config.yaml
vocab_size: 16384
norm: "rmsnorm"
rope_base: 10000.0
attn_scale: 0.125
init_std_up: 0.0252
optimizer: "soap_variant"
lr: 0.00339
beta2: 0.98
lr_head: 0.00649
warmup_steps: 37
seq_len: 512
Each number is 500 + 25 x the weight over the matrix's rms, rounded and kept within 0 to 999. Layers, rows and columns count from 0. Numbers have three digits each.

# down: layer 5 MLP down (transposed), 704x512, rms 0.159, rows 580-596, columns 0-127
# gate: layer 5 MLP gate, 704x512, rms 0.157, rows 581-596, columns 0-127
# up: layer 5 MLP up, 704x512, rms 0.169, rows 581-596, columns 0-127
down580:495503510533488533509499562525470473544501479455498497464458510513477539510530500481548502506509528461502501494494537515493496523488512471508503499542476470460496508514487462486519521488449514472496513482532470497523475443514487521505514523540472525510561484500481426462511509526510469508549451522507532513506504477526509507524568459524517471499520485497533529509518532502497513500497
gate581:527455495548503482522535481426502531527497536468517500538510531467516519500515515455446532516487487481525469514560497501510510539537532533502467525505516525482503490462499483529476522512492487509502489492567525483454492495488516529474505497455510490495508507504524450476499498475537504488528512500481480479496499493479540488474506479504505523459515533526520522454469482495484510528480
up581:509511500521481557513511515482487521501499468481519490525493509539513517487488503497515535466512467480486493443531519490530516485549523534500478517474462518499519527485470480479515504496511526526545493486477477521527506493528530483447515536515514498489488535480546510519505493494530520476510485490461529507518517503472508473514503466474515536517508527508522494479479513484531501525457
down581:481528516515504544553484474499491456494469558501490502464533471469473483468518460507495489499477487563540490460519504536520544502517501504431490509476499487491467511522480499458487535486501548488525502503509519537455490537499508511458505518477514496465482509517536508444454542483450508492529489481518467508503521501488499531505480538445514489488494488493488505512544508495553452496485
gate582:509486495545538522488543530481503477466485469544507488494558515492539496504468503518476511503522512466561493508465447510525459527501494531490517500469502485489517512516466517481495486519517456518478495498505490516569550518461431511474499518493547473498496506492531512462520486494489534517515508473505470513521510491484481481546505553488471478498523508490497511525514467520502545513515
up582:498458529536510477471498515494531480463489495520506526464480544535476469497488538487489516510493540462485478489489489486470484533492537467465524497492497519474506545521498467516478473522476454492499485480473523519486490524489495501504529482504503519515520490408536548530526518546529521560509516523525498558503467522480493535514519514484480472522494461511525517499518484449491525482501
down582:504451475523528477503530535471505484523540521505458498497528515483499461524505490494486504506469491504552466475498510448530511515503498502469504490517507473518512460513463476503511507487503463486472497453476490490542522512514514490530515506551491484451511509498524514477563495479490528532481510519487479518512506488473469470483529529497506464526532530491497546458498505484531502498507
gate583:526474480489510504519468490475483495520511511467499553485489505524483496533496497512503518515521495499502480497542518502463486488473500481483512530518516511523494478491493507480434566484502454503491500466540479525519501487486544497493507517440532505561484489489494533515463485541556504474497482476506484524519498502501491482541545518497499520456481485488520464472479480490503498521524
up583:490535518525514492513512502502472513494481484527515463458500486490492490471492502494483527506500510546485507492471454491514525516501544500550504522467529488495498496543511495494543486498508490538513466521503470530473463493507473471466518492527514493477488505459505493485486467483483524490520498523473544482525499503504525502525497493530552503493476490510534517507533514479518532538476
down583:495495498499496508497468494463495491523473511467502508491509490502524495508486509453520492495514524539462483498488465499494477460525499535496511517499520531485509488479484535507556489455489475494553504499501540484498521486496508505502493487474496484490504445517497480475475504495515496559493510510512503517477486487535479501520512528532518502510507495487489502499491478498471538491529
gate584:489531517480508479485483467546497514495527534484475537511498458482481512479523451489486510469506504527510475539492512485493522478521511458529543462479477480532466519530505524512544515494501491488481504511512501563468493492483530523505519506501511498450527505487550545537537497529504510504487525487528490461549526513502488558545504519478470531519483506488463473522529503526529529500485
up584:480442535502495491531459494497479504503488463484506544504504502497504485462476502493536500471507506508489498467506478492478523546516500495452522463516490503456510485491511543498505549474511508514477479500511523502501480513474543500531514528518472510524548501496463473527508508510543504519483499517452507455501477520488474527483533487513536516470515519518535508525508500528482497489463
down584:478460496471494487485504496534513505487539500485460527467531511512492498478464493496491539490458461510501513528522510516517528441528469529464513525518477520517534467509540535510515538533509509502501503458511518513492477475497464511479566517503477474467514516543481500541498518500527464484522486513513489473483469492505509465456543532509514516511517538473495477519506472551467472487512
gate585:516516540464508460533494489485524548494504505466511525473515493493535480500481524512466526508487474479474508476543513486523531496487480480508465462515512514506510545489551450488449510483464497511540512501535419501503527522509476503546497485471496461498453483513488487491490499491503455485490507511495463480464464494438515499521511479476494536482524479520494504477502483493523498501519
up585:512478515479495519488485485520470457495479490487560463503514498512532502496528477535526514523506502516492511502519449537480493484500516566480489453519466476494502482513515523510447482490500434509476510520479563488462503493494547478544489487530527526538476483503523461499482506457529487509531478494481508477486522500551474460510468497513528501495480506482475514468519519517492526511484
down585:484487530552508496501508520506453427489459535519498474488459515546527523487514488541465473547471498505491488537472511466485444536468506466484443463500475441518542553549508536522520494495505512494492496519479487556462487523524476475457456487481453506507482524492502488516515493486465507481528523561476459488508502490528481476510539472505492484486472492498497497517509518491487453486472
gate586:521504537492523495498516495501445468472465504546514480553517560464479470478512455490495501503526503512471456504534487511513520543519537523524525475485470464518474525472460529476485488551506481486489478492517496501530486532503458466451547509478496479465509464508468494491498534512498494483501536519532480533508476508489506516502506489492498538457493459489453481523505506454474507517526
up586:446516467545509505495530455464508507447498501484496466479553512543486549538508502506533581485506519475511485488470492495482454508488530494547495502567530488527549501476521516528513538487499483517454488501468495506501514450510558511494515522552490517505500478476505502480500430444535494469509516527458502509497540502504497502524504462494499468526514439500545510521510478566511516512506
down586:473505501525518441528508433460486494466519515504543477479530514491491505458497519509473543505487503488565497498439467520491518469514474503495467512529538503444540523517505485496532485545540521472542465509466503520511536496522503471503511510474516534509505473508466482455527504508518522529494520498447506490513466522448549511466545502495525467532528510481497509544540489492479527515502
gate587:487496490528552530492512533467512525498481522508481480524484538483517484505532458490520518504461505545459514483560498502508486505484491462527498491513497487520489480530546501453502510494480477507510509478478480537504450504479507507465547462460499457494470498494468481530484529455498530536530515532450524510505506507519478498472521517487534510559506521476454500461531543469471520521523
up587:514515504507488538522497505514490537501488475514485479510524485512481478465473494455502462501536532517517520527549510520491551503513510475510503527515509518495489496479471496486501495474527480524488520510490589526473496440548506464482492443498534526501523489470488486484524520523507525509515479503474484515506475493510518506504461463544474503494507525528509463506487519459502513448492
down587:504516466492477527519546528519533495480508498479501503503495461504523480492483525556508514455513507516501458541485479494520542485470498509537496492515477477504507499483471449452484486496496495471505547503487567521504488509525513498511467510512484530557508508478492467480529515508531504468516492525531479468468489470477459490491535463490524519516520483492491517507530495491516512523463
gate588:524519498512513533461481532472534519487456496462489518502510489505444463503501493503501513519496483490463480509502520511483537468563542544556510500446511518496501491445485475462465503482477503505510470516543510489523498474483454498543555470511502518518501501419545487483472482507521517485476524460520473442500486494502503500545551477488477518547509464511494510522534498508509490505506
up588:495478486524514494486528457523527548551490482489487533471469529510523501468486501530498494490477538507497510518487509476479520536511520529538517500463484490520549478439479480524527482553462472527498514495506498462509516495538522504525531547520496437510505527478512481509491520498502472536500530501530492513467500464471513497525489539488462534501491501520485535508499545502518494494476
down588:496485529528534504523493476484481529497502498503447508535499535456453524492468488502440457483531525505534509510531485499483529485504518519489508544486499435523509511480525485503513507477486491491516495513527511531512500434493503496511495473532511518463534468469510497482539471489489529558534533512520491464499509436506499529523496475493486507497497504541508486505506520505536492485479
gate589:494524497544478494485498522494491524533517490497472515512505463498524526505498465508507533490467500497510486505517463489515481552521482533521500495499507483499520489479484472482467452491523548533501484494489459519488511454493524498473512557537539513502534479511477479501520508486482510491491470527477508516536545503454506503486479528486483504509511497481482483499505499522478508464481
up589:473526520519516521500463508501531487503513544524467515509401472492491493535477523578463530459462527548545430516527461558473498478514481504479497533498480540484488467500503471529508479480516522492490461496501564557495465539484510503465460548528520507485488476479521516513462502462441482456512500497489540482565504496511474473504490523501488453485532503525515455502510513476519510507477
down589:503484505483509537512483527538538479490464464506546518505488524468519482531494501523487546478508479507489495501514426492515538501481491462494457518510508474524478486459459496458454464517517465488503514504511535556486481471469475486507488538538483487489499497544529524509531492502515462476524521484505509513489502473518548441472457534496508487490479466491504461502513435468487480499526
gate590:511493529482512461520545530476489475498488476449463482501461518504468495534516487521452523547494525502499520508524522486479486503458498505538460470443526488451486480496497484478461531513466455517491517525502503501448465523486492508490517503561464489504560470489485515463520525544483525418513477508513505499510502480477457533511475449480516512496466497500472506479431482473493511549499
up590:483532530547510505524508535463490473478518482464466475537521468502480480518529541522466555538477520550498501484511511487508481491477511472489502496440540480469509515489521528516467507513468516495494472538520485509479465532455475521474541493532470495522508500535488479465472512514487531522531511546523533450554513469517493492478521515509497504492513517528525472489512518511467501545483
down590:510488497521526495508488497506540465510470513482494488487487486486518523480479504505489494497502490475498565463498571555448511464491483495491480495533468522493482472507514521499478539524461484489486555525514465483483457522528464497477500504541516510515507512497516519504496467544467481441525524490477513538505480468477466508540443485537490503503518502501506489494465497526539445529517
gate591:488497486495516521545462528479490459503514478586502458512515516556499507493511481507497519482571495504486500528471473464529485446507526540504505485488507508514522486495493512490485484522517530503534455476509520519508523543503457476499502487526513528534493505520486478557518487525523540455484494499475530507504494484511489500508529481526551493488480498491512462539510482502486524467500
up591:503483517493463478541490500490500520534478548498523477487495526454527531500519485474493460525531476490466509485488489540521539493487517449482518545492534543513514477503491492500493527516472531509458507573529499503509499466553566506480486474497529459497513483482485483471494499497515512522468518508488507466451462513482514520492487490470521528565514470510518500486525487504513510517523
down591:468499491544478539513483495517453515515498530487488501502516480489537493490528483490523495557523472520473488460488515531507486471486495474507513501463516517528469487453481494501486469474520517518490513507538495486531543480507480476456576445533544478444490507495505541496489520486499508492520489514520532485518464527500499547501497521514504542518492507500515540518541472473468481507533
gate592:526517480509537460509479515520494490520539519503498500483561489549511483451453498511548509510493539460512511524464495470547515466536533564525506462509520504466473464464479510445522480508489468540507527515448551480470474537453499488506519555485485530484522514483509459551478500539543485476520509452492474542485468507512503494495502490536529531481518468486508493516472538506471443470473
up592:554488470504493483528510537465493454541514509482448489455471459460484436496457552502509484512516519480450467493494497471521491521527475520555474459474465456463474515527507517459476489489525494509541474535496545479516480494523487499448456491501529484501517514520505500453503514566497471530530493429479474516457535532534467527506485487525497477509576479482492495464467503470466526472480
down592:540487508514501507500503438449521453489506531496543482496532476505480486493495515528475509556494480506512477488496592516503518531495483476527519522524458508543532509503492500458495435500493522482513473490518539540439524485527517531482511516517511487503518464504462473521517499537511501506496499493487467484516503544499470512548521457501516496489489485531517539497487491481528517515483
gate593:501504499480454508532462463519473503510533469545468508488509471544496445512514498459504506513506516524529485532421547468511511450472512507500537531499483481524478486488439499502498527517513527533500550503529543484486485509493511497484509541479523484551494484501519492502489507484490527501526461522512518522492478467470516468467489435480514489509534496492452489521511491491513498480505
up593:486477489501530453536493467472490479512514476475513488519510513475432469503502482509526493496480427494513497518538499480487479481478479497508480502488490578509502494499479487558494540502481484501532474504453480490486512503527506456525517495470502493478530473495484515511494475497506480491562486525504480530489475521520541526482491514489492501465489474504512491523494494505495531476480
down593:464443537469555433497544503510522471473475534529467521507488521487517479470515456514508472546484497469539494483483500501477522513538566520506510511471490458480494492487464506537512495542507484477523496520446507527516479505538533506503521484497539480480471477494501524486507500464478480465465543463517447512517538477501557537494505518492526459473486506522492488470481480491503501452501
gate594:499516488538483498502490488444466509504444515509510546508509441494479492517499504484490534522482520515541454525485537478545514509500479511521499495507548528473508492531521453520517526544471514527434523505487481495521444457513498504510507511474531482512497517490545491512492480483472532515485516518512501519497573485493511476489520479505461522501506494498507459530491491508500529495527
up594:523529479491496445472504489494479477454490450506436479494463492536486485490506503516500534497506515486494547485475470509519507537497523503576467499493519491497533530511463521505492499536519556511532509502551516500529506471538543505529485526483494514519484486481484528534513456495521489521521492491496532495499471513520526484511500485467509515527513496532525505505483534504534518452509
down594:538456521478547474507516501483463477506488487494501502463563468493526489529531456504525495467503476469463487466530565499483485495478562513493484533546505483459557545467489515519474518499507508488510482514560543528487506478490517469527481508495504506516504515488491506488503515508461504503516527509480511486456511481509477545487495516481499507548516505495487517518439508475509474498504
gate595:471487503472505519469484518476540496436471540472494467473517483548499509516484450451523523475488474469508493487488535507500535478540497495470494511470497500487445488513482493520495497483500560515490483514485471533497507525440498480477492520525548504461440509472469510475519504497524504470539538478499471492487504485479468534513473473495479472508485491538470506473462500484510532489492
up595:495469453511510469502531506557500480542461487496506499518475474484508496485496457478482491503530501500487526508479448484484495471470469490532476464491477474537514519532505510492522528499481486471507531512478538465465430536505462542537500509506497511477514531500495528521502497477504466489493549501498504496507474480545543496538524486505519492498467454513468499499509508494503501520534
down595:454488508519509479463485446534436490526522519493504487541484539464506549550451551519480479454480527472473488543508482469530474535481507468435499488538526523524530457506483489481511406470473483534531492491536488538518489493478496545481479475487492486508502487480449498490519483490506463487472495464543457512554475501491514502510502514509511484511472535464470486525516512532527474521540
gate596:511474508468509467481514530480461536515496519509502470501483499525518502523482518520509512493552500508485467473498553494515537502533474501525488487512486486497526539493501466508541510548464539508519472509504454532532476486509532499513542500528500508480516476501472549493477469509465478509494493515463490513509456521513507514493461511516521487529491511479506475479500514464543495498520
up596:540526476438550492510545522538454502513508517472481504502478486490509483467493492492505489503545457494517518493518519491518511535461501503485478506503499517519491519454527501477579481505465523496500479434498483506485461494491489553505491484528516498466536536535498509471509511499468513494517506492519499527501485525474482474498470489504511489524500495507488467509509467476486505487482
down596:467533525522463471462549470492481491492518519486494460512480497506515523519524493486513517529489514509494530497524507494505455530458520493514480506502539510476503466496505514521509510510501518476508472506487452492486511502474476488478498487493516524576511477495483468518471497501525464485451532507505511494510463482492477491482475508515457511501509463488501482475554459488443489542483